{
  "n_kv_head": 3,
  "norm": "rmsnorm",
  "beta2": 0.99,
  "schedule": "wsd",
  "decay_fraction": 0.648,
  "doc_mask": false
}
Each number is 128 + 24 x the weight over its row's rms, rounded and kept within 0 to 255. Layers, rows and columns count from 0. The size above them is the row's rms in percent of the matrix's.

# layer 2 attention query, 96x64, rms 0.4, rows 0-31, columns 0-63
size [ 82  47  92  59  99  99  82  71  98  64 130 122 122 140 146 134  45  81  88  77  71  79  91  91  96 124 128 118 136 122 136 145]
[[104 132 154 153 159 169 138 191 122 165 129 134 129  88 127 131 119 181  98 163 111 119 142 147 103 192 103 120 154 139 117 129 136 133 129 118 119 112 105 145 153 110 125 125 161  94 128 114 128 144 114 136 110 178 115 134 122 130 129 163 137 126 169 164]
 [ 96 166 184 105 156 111 120 122 123 140 154 163 137 112 104 117 145 102 130  87 135 156 111 137 158 150 144 142 157 145 132 112 167 111 139 150 122 115  94 132 139 174 166 110 141 128 171 149 118 128 115 100 147 104 153 150  72 110 137  98 129 113 115 162]
 [147 136 106 129 111 108 144  73 137  86 136 160 151 164 105 124 176 101 123 105 151 159 124 104 148 102 136 102  79 124 147 128 143 132 126 122 136 127 139 135 115 171 158 127 122 130 150 160 151 144 126  97 168  87 112 114 103 118 126  64 122 140 100 126]
 [ 86 146 152  95 180 162 115 172 148 142  99 121 130  95 128 132  79 143 120 104 156 112 145 171 106 123 108 158 133 159 105 110 156 154 121 143 130 134 139 158 127 100 123 149 152 114 137 101 137 105 151 121 127 133 133 143 102 119 142 162 139 116 183 172]
 [152 145 107 137 126 113 145  57 109 100 131 109 137 169 150 133 156 121 140 111 132 160 118  98 132  84 167 162  88 121 120 160 119 133 161 117 138 142 154 120 113 137 155 147  87 104 105 162 156 131 131 130 178 146 108 142 118 123 137  90 139 134  94 104]
 [158 143 122 164 143 108 125  64 108  84 140 125 119 165 132 148 134 105 128 107 125 147 126 124 142 106 180 141 121 102 146 119 133 154 179  91 133 125 132 125 134 136 167 142  89  93 110 151 169 151 142 132 150  96 102 106 120  98 108  90 127 149 133  98]
 [167 171 133 148 103 121 135  70 128 116 105 165 152 156 106 147 161  92 124 108 148 122 111 110 139 115 121 113 121 152 179 105 113 146 131 158 143 138 136 142  77  99 121  99 140 123 154 134 143 129 141 110 138  71 100 126 127 112 106 100 121  77 122 112]
 [ 92  84 126  99  95 118 142 112 151 149 142 125 146 114 134  96 162 161 133 137  97 152 112 127 118 145  86 130  96 135  91 126 146 116  67 128 149 119 116 103 160 171 132  78 118 174 137 116 104 115 136 126 140 156 153 137  94 146 140 141 154 125 114 164]
 [152 174 126 127 147 117 121  84 112  76 142 119 141 151 122 123 105 114  76 110 136 166 143 126 135 107 173 139 140  94 121 126 144 151 193 115 137 145 138 116  96 154 163 132 113  90 134 188 146 149 135 131 151 134 137 112 127 109 128 112 138 141 154 101]
 [ 84 135 143 102  93 115 121  92 120  86 117 117 122 125 131 139 114  98 127 154 146 156 148 155 143 113 128 130 128  51  86 131 126 108 126 103 160 154 127 165 154 169 141 150 162  94 108 162 103 112 127 132 143 105 157 112 112 107 127 125 123 165 156 149]
 [111  93 135  87  79 114 140  71 141 151 127 168 143 116 118 122 138  97 137 158 126 140 131 116 128 109  95 130 112 130 108 141 136 137  69 166 162 147 127 114 126 164 113  78 106 181 147 121  98  91 135 153 136 119 140 147 106 135 110 138 154 132 144 140]
 [159 130 122 137 106 127 112  82 107 135  98 117 157 130 146 126  90  94  70 150 104 142 130 156  80  98 102 118 130 144 131  67 142 109  88 105 135 122 105 107  93 166 115 107  99 152 136 128 152 145 157 114 124 110 105 120 158 156 110 144 140 120 146 122]
 [195 146 130  84 116 144 120 112 132 125 119 155 152 142 120 102 152 106 119  95 124 160  92 116 147 155 124 167 118 121 134 167  96 180 139 171 147 141 125 110  92 135 147 110 114  71 146 133 136 141 148 128 145 123 100  87 130 133 124 126 129 103 107  94]
 [127 117 158 136  98 122  90  93 132 166  59  97 132 134 138 135 128 126  95 116 148 108  94 158 142 109 150 105 112  61 131 125 100 108 136 129 146 165 117 157 136 158 110 137 122 143  99  65 141 148 132 156 125 105 134 116 159 126 125 137 146 136 146 116]
 [140 137 136 180  84 122 124 115 127 137 184 126 145 126 127 106 158 122 110 172 132 166 119 129 126 191 137 127 185 144 135 112 139 139 136  95 137 122 100 131 163 135 176 134 127 109 170 143 156 156 129 139 128 119 159  78 137 135 116 123 132 140  99 144]
 [134 140 119 109 173 139  43 119 113 128 136 165 131 140 150 126 137  78 107 150 151 133 128 145 127 113 146 141 162  98 115 122 118 139  98 149 131  88 116 131 114 154 146 112 139 148  96 126  91 151 109 144 133 125 135 124 134  75 100  91  82 120 161 132]
 [114 144  83 128 128 136 133  84 118 138  94 149 183 101 132 140 168  85 173 112 123 163 111  99 110  88 143 146 105 100 109 133 112 100 124 134 154 133 165 128 119 148 180 112  84 147 145 120 124 115 115 122 153  91 110 136 124 118 141  95 141 122 101 120]
 [123 104  54 118 136 144 144 159 107 139 124 121 103 105 139 103 102 128 141 192 108 126 143 141 127 125 135 130 178 142 119  98 144 138  92 114  73 114 101 158 132 136 136 134 153 158 141 116  96 113 120  94 114 134 123 111 172 141 123 123  79 147 122 150]
 [132 157 158 140 132 108  99  99 110 108 142 131 130 157  99 168 177  69 137 108 128 142 118 141 154 127 136 142 111 107 121 131 129 136 140 140 156 131 161 109 126 139 156 115 122 102 129 132 147 172 146 173 121  69 121 156 116  77 116 131 173  89 113 121]
 [107 120 157 107 134 159  73 202 102 168 128 113 129 102 118 105 130 124 150 152 126 106 120 170 130 165 128 133 194 126 110 146 130 112 121 136 111 122  87 158 150 132 148 139 156 113 111  90 115 157 127 154 102 118 134 139 161 124 110 150 122 131 139 138]
 [140 110 102 120 119 156 117 164 126 166 126 130 140  99 141  98  73 176  82 141 127 130 161 146  90 136  81 156 100 148 101 152 134 149 126 125 144 137 132 112 127 113 123 129 124 120 110 124 134 146 137 151 144 198  75 126 119 168 140 137 146 157 130 120]
 [147 156  52 111 118 131 135  51 138  90 143 112 115 145 137 119 144 121 128 104 114 163 137 111 119  80 140 143  96 141 112 129 148 171 142 123 129 136 170 117 124 135 155 110 103 144 135 154 149  97 132 115 161 129  78 121 114 128 146 110 120 100 132 133]
 [155 165 101 123 127 122 114  59 115  75 118 118 141 165 113 119 139  96 109 105 147 155 136 114 139  75 158 143 113 112 118 137 152 144 165 114 137 150 158 133  94 147 172 133 116 120 119 170 145 139 141 123 164  99  93 135 125 107 128  95 128 113 142 105]
 [140 103 142 151 147 128 145 185 122 189 122 142 148 106 126 155 120 147 129 132 128  95 101 134 110 140 117 117 123 175 169 114  87  99  83 151 116 109 111 133 139  95  83 118 119 145 159  65 143 128 127 134  97 115 120 140 137 146 123 141 142 102  95 125]
 [170 163 122 135 134 138 130  70 107  86 132 115 167 156 126 116 120 103  84  95 121 154 138 146 138  94 151 145 120 129 136 117 157 141 170 130 112 132 127 119  86 150 169 102 115 113 139 166 172 146 150 107 150 102 102 109 123 132 130 103 142  98 159 106]
 [172 106 114 150 138 133 146 141 129 183 131 139 159 124 130 132 133 159 115 111 111 108  98 118  91 121 121 127  98 172 164 121 110 123  97 153 115 103 118 102 128 117  92  93  83 163 148  76 150 137 130 124 111 156  97 134 142 173 128 132 154  94  95 120]
 [110 127 142 182 167 144 105 195 124 143 106 108 107 123 135 149 101 141 118 139 142  98 127 143 135 158 129 102 157 145 157 100 120 102 140  89 116  90 100 157 148  85 118 166 152 116 100  76 147 151 123 130 105 108 133 125 151 104 126 141  98 116 123 130]
 [132 163 102  75 109 117 179  82 111 121 164 118 158 140 127  95 122 130 115 127 123 147 136 123 130  95 175 134 132  82 117 182 135  81 151 141 134 171 133 125 122 153 163 132  99 145 131 155 137 113  92 137 142 146 140 145 146 167 133 136 143 118 124 109]
 [103 137 126  98 167 102 125 136 152 138 135 164 134 127 117 159 114 174 100 124 149 136 112 143  83 175 160 127 138 110 143 140  87 124 107 119 161 114 145 138 132 173 130 139  99 154 160 124 152 143 118 144 130 176 131 129 104 157 169 138 123 136  83 176]
 [129 125 147 138 120  90 141 129 167  96  65 174 126 135 103 137 163 130 102 136 131 159 126  85 147 144 135 106 105  95 130 145 169 121 108 134 166 105 137  93 107 150  96 116  85 137 156 138 149 132 134 120 101 130 133 135  64 112 119 146 150 112 137 124]
 [134 109  83 101 114 113 145 111 139  95  87 145 117 108 130 105  88 120 137 121 140 163 169 180 107 115 133 160 105 134 118 117 157 158 146 129  90 130 131 170 102 151 123 141 105 121 166 156 123 117 138  73 157 115 102 101 104 122 127 101  94 147 124 150]
 [168 155  76 116 122 133 139 128 136 118  95 120 124 130 136 108 143 144 151 151 120 133 132  83 119 119 142 144 141 137 110 134 127 106 105 146  87 144  96 150 134 166 111 117  82 151 131  89 149  52 136 133 138 134 123 121 143 137 106  82  95 124  80  98]]
# layer 2 attention key, 96x64, rms 0.45, rows 0-31, columns 0-63
size [ 52  74  31  75  49  46  48  76  83 191 173 246 175 231 249 252  78  54  63  61  31  51  42  84  76 103 103 213 246 200 239 276]
[[159  86  94 102 112 104  90 126 160 105 134 136 121 154 149 140 112 111 140  98 121 136 103  93 144 118 137 110 113 115 130 111 125 119 120 148 146 108 149  89 112 113 129 168  98 174 124 168 131 109 135 110 138  96 147 123 150 144 156  99 111 188  92  81]
 [119 101  89 121 145 127 142 139 112 102  91  94 124 172 147 131 109 150 129 172 135 119 118 116 104 102 115 159 117 112 147 158 112 167 109  75  82 128 165 106 113 106 158 145  90 150 103 126 156 131 139 165 109 109 114 100 139 132 115 157 147 137 169 118]
 [109 136 134 137 110 166 133 156 121 149 110 116 158  96 113 117 115 143 145 160 127 137 177 167  94 137 115 154 129 101 103 133  92 137 118 144 164 133 164 134 170  90 115 125 170  95 111 111 108 127 155 151  85 172 145 131 154 116 145 154 152  83 131 133]
 [177 114 109 130 122 100 123  90 140  83 130  99 143 154 104 129 195 148 134 153  91 108 140 120 116 156 126 110 132 136 133 116  72 106 116 139 134 132 150 122 131 139  87 113 131 135 104 184 124 150 128  83 127 111 142 139 137 105 128 120 116 148  86  87]
 [143 144 155 149 171 150 117  80 114 144  97 159 147 123 109 162 140 130 150 123 136 121 142 124 126 163 142  99 180  88 135 119 145  83 145 140  63 107 151 133 115 111 121 114 119 165 129 117  91 141 110 129 129 130  99 138 131 105 135 121 141 114 192 149]
 [108 155 161 121 139 152 125 117 115 161  86 154 156 105 111 110 130 116 151 135 143 113 141 130  98 154 111 109 159 134 143 137 130  67 108 142 118 143 126 136 150 118 111 108 210 113 122 144  82 138 119 128 147 182 104 157 127 138 144 120 139 128 172 153]
 [130  86 127 122 107 166 119 159 139 145 123 119 124 127 196 153  86 115 121 106 131  92 138 156 116 116 145 134 112 158 137 143 143 146 112 112 142 119  92 132 159 143 145 132 162  61 133 126 131 113  92 142 132 164 122 182 108 137 144 151  86 155 121 133]
 [163 138 123 138 141  91 110  94 108  90 129 127 118 128 102 139 150 151  91 132 128 156 143 130 127 167 109 134 128  83  84 111 117 148 130 150 101 135 164  96 151 107 108 156 107 167 121 146 141 144 125 116 118  81 150 144 142 117 108  84 177 129  82 102]
 [153 118 118 116 100 113  79 125 153 119 121  87 105 110 149 136 142 134  85 111 101 154 133 100 144 153 116 117 134 142  90 122 112 101 117 144 154 146 145 140 153 107 108 167 154 162 114 141 106  97 105  99 148 138 163 150 100 124 183 109 110 136  75  99]
 [131 152 163 122 170 121 122 114 109 137  92 149 116 132 135 167 101  96 162 112 136 139 109 133 123 157 156 103 171 112 146  99 178 122 128 132  73 154 118  88 107 135 141 149 135 164 132 177 113 136 100 157 138 116  92 150 118 140 136  95 150 151 155 136]
 [148 106 124 123 126  69  98  99 130  96 137 125 110 142 134 119 131 135  86 111 141 147 100 117 129 154 112 147 121 125 119 112 103 133 129 154 128 134 133  92 159 105  89 162 126 138 111 177 109 116 133 112 107  98 148 183 141 145 123  93 135 147  52 104]
 [141 121  96 107 109 144 105 156 131  79 121 109 115 111 132 137 105 147  74 145 122 133 163 141 116 129 107 151  98 114  62 148 127 168 103 118 130 122 168 105 165 117 142 173 114 110 132 107 194 132 139 141 121 127 115 134 147 122 113 115 160 157 133 104]
 [117 117 113 123 130 124 113 100 168 127 158 139 167 114 112 108 147 143 139 105 148 135 123 127 126 126 122 121  98 113 131 129 148 109 146 179 156  93 100 143 123 119 129  80 128  52 127 117 156 112 193 103  89 177 121 128 158 114 105 135  96 135 127 133]
 [135 103 145 111 146 128 107 107 132 124 111 146 166 127 107 141 109 145 145 128 174 132 136  91  86 134 114 148 135 107 131 139 147  97 145 142  94 128 169 123 117  71 158 123  90 153 156  97 156 118 171 169 121 114 150  91 172 115 140 117 127 134 177 129]
 [128 146 118 142 146 117 156 118 116 104 130 137 125 141  83 119 169 167 124 167  98 101 146 125 119 152  73 106 114 126 119 147 100 111 138 137 109 130 105 136 102 174 142 151 146 118 124 133 155 199 119 129 141 120 100 135 123 100  81 104 161 172 143 118]
 [106 147 131 121 130 146  71 140 163 111  98 153 145 126 121 138 106  81 185 113  97 125 143 116 147 161 145 113 150 102 101  97 152 120 119 190 130 125 125  90 133 117 161 133 116 147 132 147 154 137 151 128 131 144  95 150 168 122 136 105 118 179 122 133]
 [112 179 161 148 153 145 178 124  92 150 119 137 123 128 110 117 146 132 142 158 133 119 143 164 122 125 139 103 162 129 142 138 131 138 126 111  94 139 113 146 128 158 109  78 152 103 124 115  97 150  87 127 139 158 109 132 114 128  87 163 143  76 172 168]
 [128 153 158 131 122 107 140 104 130 154 150 132 142  86  90  98 172 133 115 117 140 125 171 133 139 136 152 125 114 129 128 137 115 106 125 143 156 124 125 162 172 128  79  48 129  65 135 107 133 136 148 102 115 143 149 137 141 135 115 132 116  86 100 121]
 [107 112  86 122 102 165 131 149 147 134 138 132 157 120 104 110 112 163 141 151 129  93 172 107 121 118  93 118  87 123 102 159 134 112 135 129 139 115 112 164  94 129 171 131 126 104 122  84 183 155 172 140 120 166 129 108 156 108 116 144 137 149 164 119]
 [134 138 132 121 118  77 155 106 110 141 155 115  64 140 153 100 145 139  70 109 143 147  95 133 156 104 121 141 114 159 162 130 116 141 130  87 133 143 114 141 107 154  83 130 124 140 114 126  91 108 100 123 127 123 165 134 100 155 134 142 137  75  95 133]
 [162 116 127 139 135 123 130  67 134  96 124 113 163 170 124 149 191 123 194 141 122 126 107 101 128 134 145 111 159 116 164 117 133 122 154 135 127 134 141 104  88 128 137 111 142 146  97 174  91 126 126  71 142 121 145 123 120 113 138 121 100 123 104 123]
 [129 145 129 147 166 140 149 110 101 106  98 141 152 154  99 111 136 151 167 164 123 118 130 112 100 138 119 106 153 123 151 150 135 138 166 118 102 140 114  99  94 143 156 112 137 120 114 150 134 171 150 142 133 162  87  98 132 108  81 123 159 154 197 139]
 [118 163 167 114 157 109 121  75 122 123 117 139 122 152 124 111 141 137 134 109 144 154 100 117 128 171 118 110 162 119 163 127 137 116 163 166 103 137  79 104 112 121 109 129 154 123  99 189 100 109 133 111 123 182 111 148 125 141 122 105 138 134 175 151]
 [134  99  84 133  83 152 123 163 149 123 157  95 131 113 125 118 149 152  94 155 110 115 169 134 131 108  98 138  91 148  89 152  88 131 100 107 176 114 158 175 154 122 122 124 129 123 129  71 153 127 130 112 139 116 158 115 128 112 140 151 121 105  98 118]
 [109 141 142  99 138 124 123  86 119 123 154 122 131 169 114  99 150 153 154 109 147 139  75 116 117 129 109 141 128 139 183 137 116 114 155 135 129 120  86 115 114 150  95 126 131 139  88 168  91 111 157  84 132 172 128  78 123 167 128 138 128 121 166 142]
 [145 106 115 125  94 110 113 143 127  91 141 106 133 127 111 106 122 166  83 156 127 126 161  97 111 111  93 164  97 134  92 165  73 126 133 116 160 119 170 140 159  96 119 148 102 124 139  86 157 126 164 130 131 121 169  93 152 121 130 130 122 141 120  97]
 [133 113 116 130 140 154 129 162 132 130 115 138 133  88 112 151 106 111 112 156 133 113 181 147 131 136 128 116 127 107  77 129 161 138  89 126  99 128 167 131 143 116 174 139 109 147 152  88 178 159 111 180 131  79 101 154 149 107 125 104 157 134 133 117]
 [130 134 121  95 108 117 125 105  99  94 120 109 115 168 122 108 130 151 118 160 130 139 111  96 105 123  87 164 134 135 151 145  81 106 139  97 126 151 154 105 103 122 108 186 110 196 106 163 114 127 143 116 150 121 129  73 122 146 143 124 151 129 146 105]
 [107 170 156 122 108 102 104 146 146 141 143 148 121 116 118 114 113 137 112  94 114 129 106  90 154 129  82 107 135 176 130 124 121  79 166 154 162 129 102 141  87 154 122 182 140 163 164  95 127 133 132 132 167 151 133 116 128 130 161 100 124 157 139 141]
 [167 166 172 112 130 125 107  97 142 147 156 133 113  67 100 139 142 127  76  87 135 150 162 132 137 159 121 102 118 135  94 113 157  79 128 157 143 117 120 157 149 130  79 120 150 122 148 108 110 128 101 111 156 136 143 139 109 138 159 106 133 118 139 111]
 [136  73  99 119 130 136 143 152 151 130 151 114 106 125 190 153 111 117 113  92 133 134  81 148 138 101 134 108 116 147 128 124 170 187 118 102 115 116  98 130 110 165 179 165 132 106 137 114 160 101  97 143 118 111 127 130  92 133 127 124 116 152 145 132]
 [161  57  89 126 117 139 109 124 173 112 148  89 144 140 131 140 154 142 144 129  97 111 134  90 128 125 110 105 106 121 123 128 117  98 108 122 151 106 145 139 111 137 145 141 116 150 108 146 131 132 125  88 133 119 159  97 119 124 162 128  81 160  87  68]]
# layer 2 attention value, 96x64, rms 0.647, rows 0-20, columns 0-63
size [169 160 167 158 143 151 161 160 139 143 171 163 138 140 169 160 144 148 151 145 161]
[[ 98 118 123 180 145 139  95 140 141 112 126 153 122 129 113 116 145 154  98 139 149 129  83 163 118 132 125 129 146 134 122 116 133 162 141 107 110 137 138 166 140  83 128 150  82 120 192 192 141 131 147  96 154 130 138 129 118 130 179 151 129 123 109  96]
 [109 160 101 150 116 136 106 115 114 153  72 131 140 113 181 112 130 157 146 108 152 163 103 102 120 145 123 112  95 116 111 154 107 172 112 154 160 103 136 163 137 117 131 129 123 135 162 138 106 165 134 141 100 110 120  95 108 181 107 155 149  99 109 107]
 [170 130 128 132  87 150 134 140 102 124  88 113  73 147 148 171 141 121  83 134 140 148  61 138 135 134 116 125 157 132 145 125 116 129 114 114 156 113 136 120 149 141 169  78 144 132 108 137 112 135 114 133 139 146 162  97 162 131 136 147 120 182 125 158]
 [148 156 108  91 139 154 154 142 158 113 125 158 138 128 155 141  98 123 100 182 148 102  93 143 181 161 126 158 108 122 107  97 129 120 139 119 133 123 141 143 160 162  98 114 101 136 119 115  72 102 151 147 160 101 140 132 135 102 119  99 116 170 118 131]
 [121 120 144 164  65 146  97 125  94 170 160  76 157 123 148 111 120 115 133 166 122 129 150 131  94 117 100 143 151 151 114 101 141 125 154 127 127  79 128 106 123 112 164 152 169 137 120 144  96 152 126 161 146 121  92 132  92 128 120 144 107 104 136 114]
 [122 138 105 110  72 139 146 115 171 168 147 142 136 180 120 179 113 145 123  89 135 129 161 127 140 104  98 140 124 131  88 105 162  97 160 150 158 162 124 155 150 124 143 127 107 130 121 123 152 163  88 133  86 117 133 142 146 135 140 148 154 141 128 104]
 [175 132 132 150 160 161 144 161 131 126 153 138 129 159  91 135 137 148 123 143  86 121  98 162 162 113  91 158 148 167 138 130 126 129 149 123  92 127 136  72 119 104 109 116 143 138 128 155 133 110 117 148 162 118 102 170 130  91 150 129 107 138 154  77]
 [136 143 105 111 100 164 170 110  98 142 147 156 118 109 153 158 109 149 147 110 135 144 134  88 170 150 101 111 128 152 135 118 116  87 128 110 132 169 146 113 160 117 162 121  90  91 160 112 128 103 175 103 138 100  91 115 136 107 106  97 156 145 145 130]
 [160 132 153 144 102 134 176 102 129 102 100 114 101 129 115 156 105 130 142 150 100 137 164 144 155 123 139 149 165 174 130 140 121  99 104 153 130 114 122 126 125 118 151  98 138 159 148 134 143 124 172 136 173 161 102 170 139 167 116 174 123 164 153 144]
 [175 138 135 123 128 108  88 148 102 155 154 121 136 120 104 103 109 105 133 177 155 115 128 116 147 174 107 134 126 140 158  69 110 104 149 108 104  81 127 144 130 124 151 140 105 107 109 113 152  95 128 108  81 121 128 102  82 149 118 129 147 118 103 161]
 [120 116 151  81 104 123 141 142 129 130 144 122 160  95 139 134 119 124 165  98 150 105 147  73 127 134 126 151 143  90  90 120 113 135 152 104 124 141 119 141 145 152 106 131 151 121 115 119 172 130 122 130 182 122  76 129 149 139  93  90 149  69  96 129]
 [118 136  97 111 115 124 160 118 179 148 125 143 161 183 139 153 126 153 107 104 131 123 149 153 128 111 147 151 108 123  82 128 129 118 129 159 169 126 114 131 146 154 122 125 146 162 113 137 104 190  95 154 103 111 130 165 144 144 149 172 141 131 143  83]
 [140 131 104 130 139  91 150 127 117 102  94 124 123  65 152 160 139 139 137 106 162 147  92 104 158 136 153 113 119 120 173 142 136 111  97 133 136  90 117 125 146 137 136 119 143 131 118 117 140 124 213 129 159 132 174 128 137 166  96 133 127 150 131 158]
 [110 153 131 133 127 107 106 130 181 113 165  92 145 104 122 126 131 135 156 116 171 109  85 141 121  96 131 107  72  91 104 115 186 128 128 119 116 151 118 169 135 114 144 137 109  88 160 142 118 110 144  98 106 116 179 140 134 130 143  95 133 133 134 109]
 [188 161 123 138 101 145 112 142 146 120 103 133 137 105 118 146  74 129 127 168 120 100  89  81 143 130 145 152 108 153 124 139 133 136 131 114 114 146 124 126 155 152 173 124 106 115 120 130 124 123 141 101 110 130 143 179 125 100 162 155 189 162 151 119]
 [156 142 135 126 112 160 110 118 147 150 118 139 109 143  95 129 102 144 152 103 105 188 153 114 159 115  91 105 105 139 181  92 145 105 140 128 119 151 123 159 121 159 104 138 101 115 118 114 161  99 133 137  76 128 133 136 178 152  94 124 104 124 123 165]
 [150 135 128  91 128 123 128 107 146 159  81  79  73 134 116 131 101 102 123 157  91 134 101 161 106 147 146  85 123 120 116 138  98 105 148 134 135 168 131 128 151 125 106 106 132 128 123 115 158 151  87  99 126 127 129 145 178 161 132  99 107 127 117 173]
 [130 117 133 136 153 118 167 104 109 116  94 197 107 145  91 108 107 104 125 129 100 153 184 135 153 160 123 124 138 163 143 159  97 131 101 119 115 144 112 130  94 110 125 128 114 168 159 107 131 123 159 117  96 154 102  94 106 128 142 162 153 147 115 148]
 [116 137  98 151 107 139 143 138 133 113 123 144 157 159 147 141 157 174 127  65 155 109 143 131 152 136  78 141 133 140 123  81 137 115 122 125 154 119 124 159 141 112 155 123 103 121 153 147 130 130 122 154 149 118  86 121 137 184 141 167 164 109 100  80]
 [137 137 136 117 160 161 133 134 116 132 161 160 144 142 184 139 128 157 114 176 176 136 124 149 123  99 105 141 183  90 103 102  98 113 123 133 129 101 125 151 135 152  88  99 107 165 135 160 123 140  97 154 131 133 111 134 101 114  97 142 101 130  89 129]
 [164 124 162 109 112 118 115 136 156 179 147 118 127 153  86 111  82  89 119 182 121 126 152 145  92 172 161 162 124 126  90 122  90 135 161 103 118 113 111 127 140 153 130 145 118 151 118 152 149 150 128 108 111 137 131 165 121  91 156 147 140 107 127 130]]
# layer 2 attention output (transposed), 96x64, rms 0.558, rows 0-19, columns 0-63
size [158 153 150 156 144 140 161 140 141 142 166 159 133 137 160 160 139 144 145 142]
[[134 128 114 116 145 130  85 117 186  91 130 147  97 135 135 126 158  75 152 155 162 137 104 109 112 159 163 102 160 150 134 148 154 106  83 112 104 110 149 119 130 132 165 121 144 146 108 100 120 120 134  67 124 112 130 104  86 145 124 111 144 145 141 130]
 [113 157 113 154 123 125 162 120 203  87 129 122  89 133  68 108 121 134 127 138 118  95 166 146 100 118 170 116 132 120 152 124 161 131 128  68 124 106 104 110 117 119 134 107 117 119  96 108 127 142 124 149 132  67 129 136 127 116 142 136 117 135 127 157]
 [142 132 132 134 142  68 152 141 127 148 159 135 150 145  93 152  92 116 177 160 122 132 157 133 150 152 166 152 112 114 125 113 130 143 161 133 156  82 121 115 112 136  84 131 145 124 153 173 130 119 161 144  94 116 100 128  64 127 145 104 135 133 134 142]
 [139 121 155 126 141 101 135 137 138 181 125  93 117 148 129 151 158  87 173  71 143 149  94 118 125  97 144 116 108 134 149 116 117 112 178 100 114 125 144 146 113 139  70 169 101 149 138 171 151 127 112 136 110 108 147 120 128 132 155 156 144 121 104 114]
 [130 123 147 120 136 143 171 140 115 118 120 210 151 134 128 115 102 113 149 162 116 126 162 140 142 153 122  98 144 131 143 200 107 134 124 127 158 120 100  98 157 108 133 145 105  97 129  95 157 163  95 146 134 123 122 161 113  92 165 123 127 141 118 121]
 [ 87 101 101 120 153 114 149 160 106 120 158 129 109 103 141  51 132 164 138 129 112 149 112 131 134 133 125 181 132  99 141 150 116 144 142 112 127 140 164 121 138 124 160 139 144 133 126 151  88 130 134 149 141 163 118 167 108 147 165 146 153 119 136 185]
 [124 101 103 101 150  97  80 106 103 151  91 106 139 119 150 112 146  98 134 133 141 169 109 115 149 151 119  89 139 142 168 151  77 113 112 134 141 152 123 125 117 140 117 117 138 131  90 133 155 107 129 132 136 174 176  97  82 131 134  97 127  84 133 113]
 [109 134 164 134 133  69 156 173 151 124 128 145 123 148 158 112 135 137 123 125 165 135 168 141  98 100 131 189  95 143 121 152 129 125 154 152 103 176 159 144 104 142  85 118 124 139  93 133 139 143 123 162 135 145 147 167  97 138 129 122 156 113 111 125]
 [142 106 132 126 108  88 133 158  83 145 116 121 121 179  89 101 122 144 132 150 147 125 121 117 114 141 123 158 105 178 135 172 124 136 174 151 131 125 111 117 181 141 162 103 129 114 148 111 165 104 134 119 123 119 116 147  71 104 118 113 103  98 101 112]
 [127 126 159 121 108 132 128 121 121  97 159 173 134 151 149 134 137 121 108  84 131 108 138 126 168  95 110 102 103  78 129 153 146 126  96 137  90 119 126 106  94 116  75 142 113 126 154 135 153 133  86 117 112 145 138 126 106 132 176  77  81 142 119 131]
 [131 135 129 147 129 149 137 125 110 156 118 186 121 157 137 130 119 150 104  94 154 136 118 141 127 122 115 160  88 119 107 113  90 140 143 134 178 141 108 135 115  89 132 138 121 142 129 111 123 120 126 139 197  65 161 105 162 166 104 162 116 156 106 129]
 [105 107  90 123 160 138 129 141 106 140 128  84 110 109  94  75 124 163 153 116 103 141  85 123 131 136 139 121 139 119 136 145 130 129 181  69 138 125 140 126 142 131 165 145 136 113 112 128  82 152 145 165 150 166 106 157 129 128 134 157 144 106 129 174]
 [163 122 173 149 103 104 148 179 115 140 172 103 131 178  90 159 113 125 111 122 132  94 109 148 116  72 160 137  75 170 113 123 124 119 124 117 134 109 112 101 114 141 127 125 115  96 133 141 120 134 158 142 115 105 105 113 114 120  96  91 130 129 121 103]
 [150 123 151 130 118 122 137 143 136  96 169 126 108 127 167 145 175 111 109 132 126 154  92 132  95 137 126 120 109 147 139  98 127  87  88 107 115  97 160 112 126 107 144 149 105 149 131 146  98 128 131 103 122 187 120 119 175 163 159 151 157 145 168 162]
 [116 124 180  82 102  47 113 136 167 123 147 115 127 156 123 106 153 124 144 131 136 110 101 112 133 141 125 112  95 129 143 156 115 126 119 117 145 126 161 149 132  75  87 140 150 151 171 133 137 120 146 159 113 152 121 155 125 147 142 124  97 100 135 160]
 [ 58 130 106 142 101 131 153 135  83 120 162  84 149 125 154  86 141 143  97 140 169 103 131 175 131 114  95 154 130 125 138  94 112 147 106 148 108 147 137 115 155 123  97 143 151 130 127 159 144 108 113 134 128 115 134 119  93 137 179 120 115 117 145  98]
 [153 170 128 121 120 160 156 134 102 108 109 116 110 142 115 117 134 177 123 126 120 155 140 167 116 150 124 142 116 102 153 104 136 166 191 156 127 113 156 159 104 118 122 147 191 143 141 146 171 100 144 105 130 146  98 106 130 145 140 116 168 122 154 146]
 [116 125  98 154 118 124  84 113 154 123  91  91 116 115 110 111 131 147 129 126 139  93 151  80 118 103 126 160 127 124 124 166 178 159 125 170  88 148 119 149 160 170 129  70 137 116 123 122 144 128 107 107 122 115 116 140 105 121 101 121  78 117 128  99]
 [ 96 102 108 154 156 108 120 123 147 111 154 130 110 142 131  96 115 132 132 136 153 125 110 121 120 112 117 162 151 127 122 162 129 104 137  84 128  96 123  65 124 125 146  91 119 119  75  88  93 122 112 118 148 115 169 146  67 145 155 123 133 121  90 160]
 [114 131  97 141 148 112 139  80 117 161 120 164 107 114 120 172 144  93 124 100 145 139 105 138 157 127 172 133 129 102 164 106 143 125 169  71 142 155 117 120 116 147 144 157  73 163 124 127 126 122 132 129 132  83 122 136  97  98 141 132 113 142 105  93]]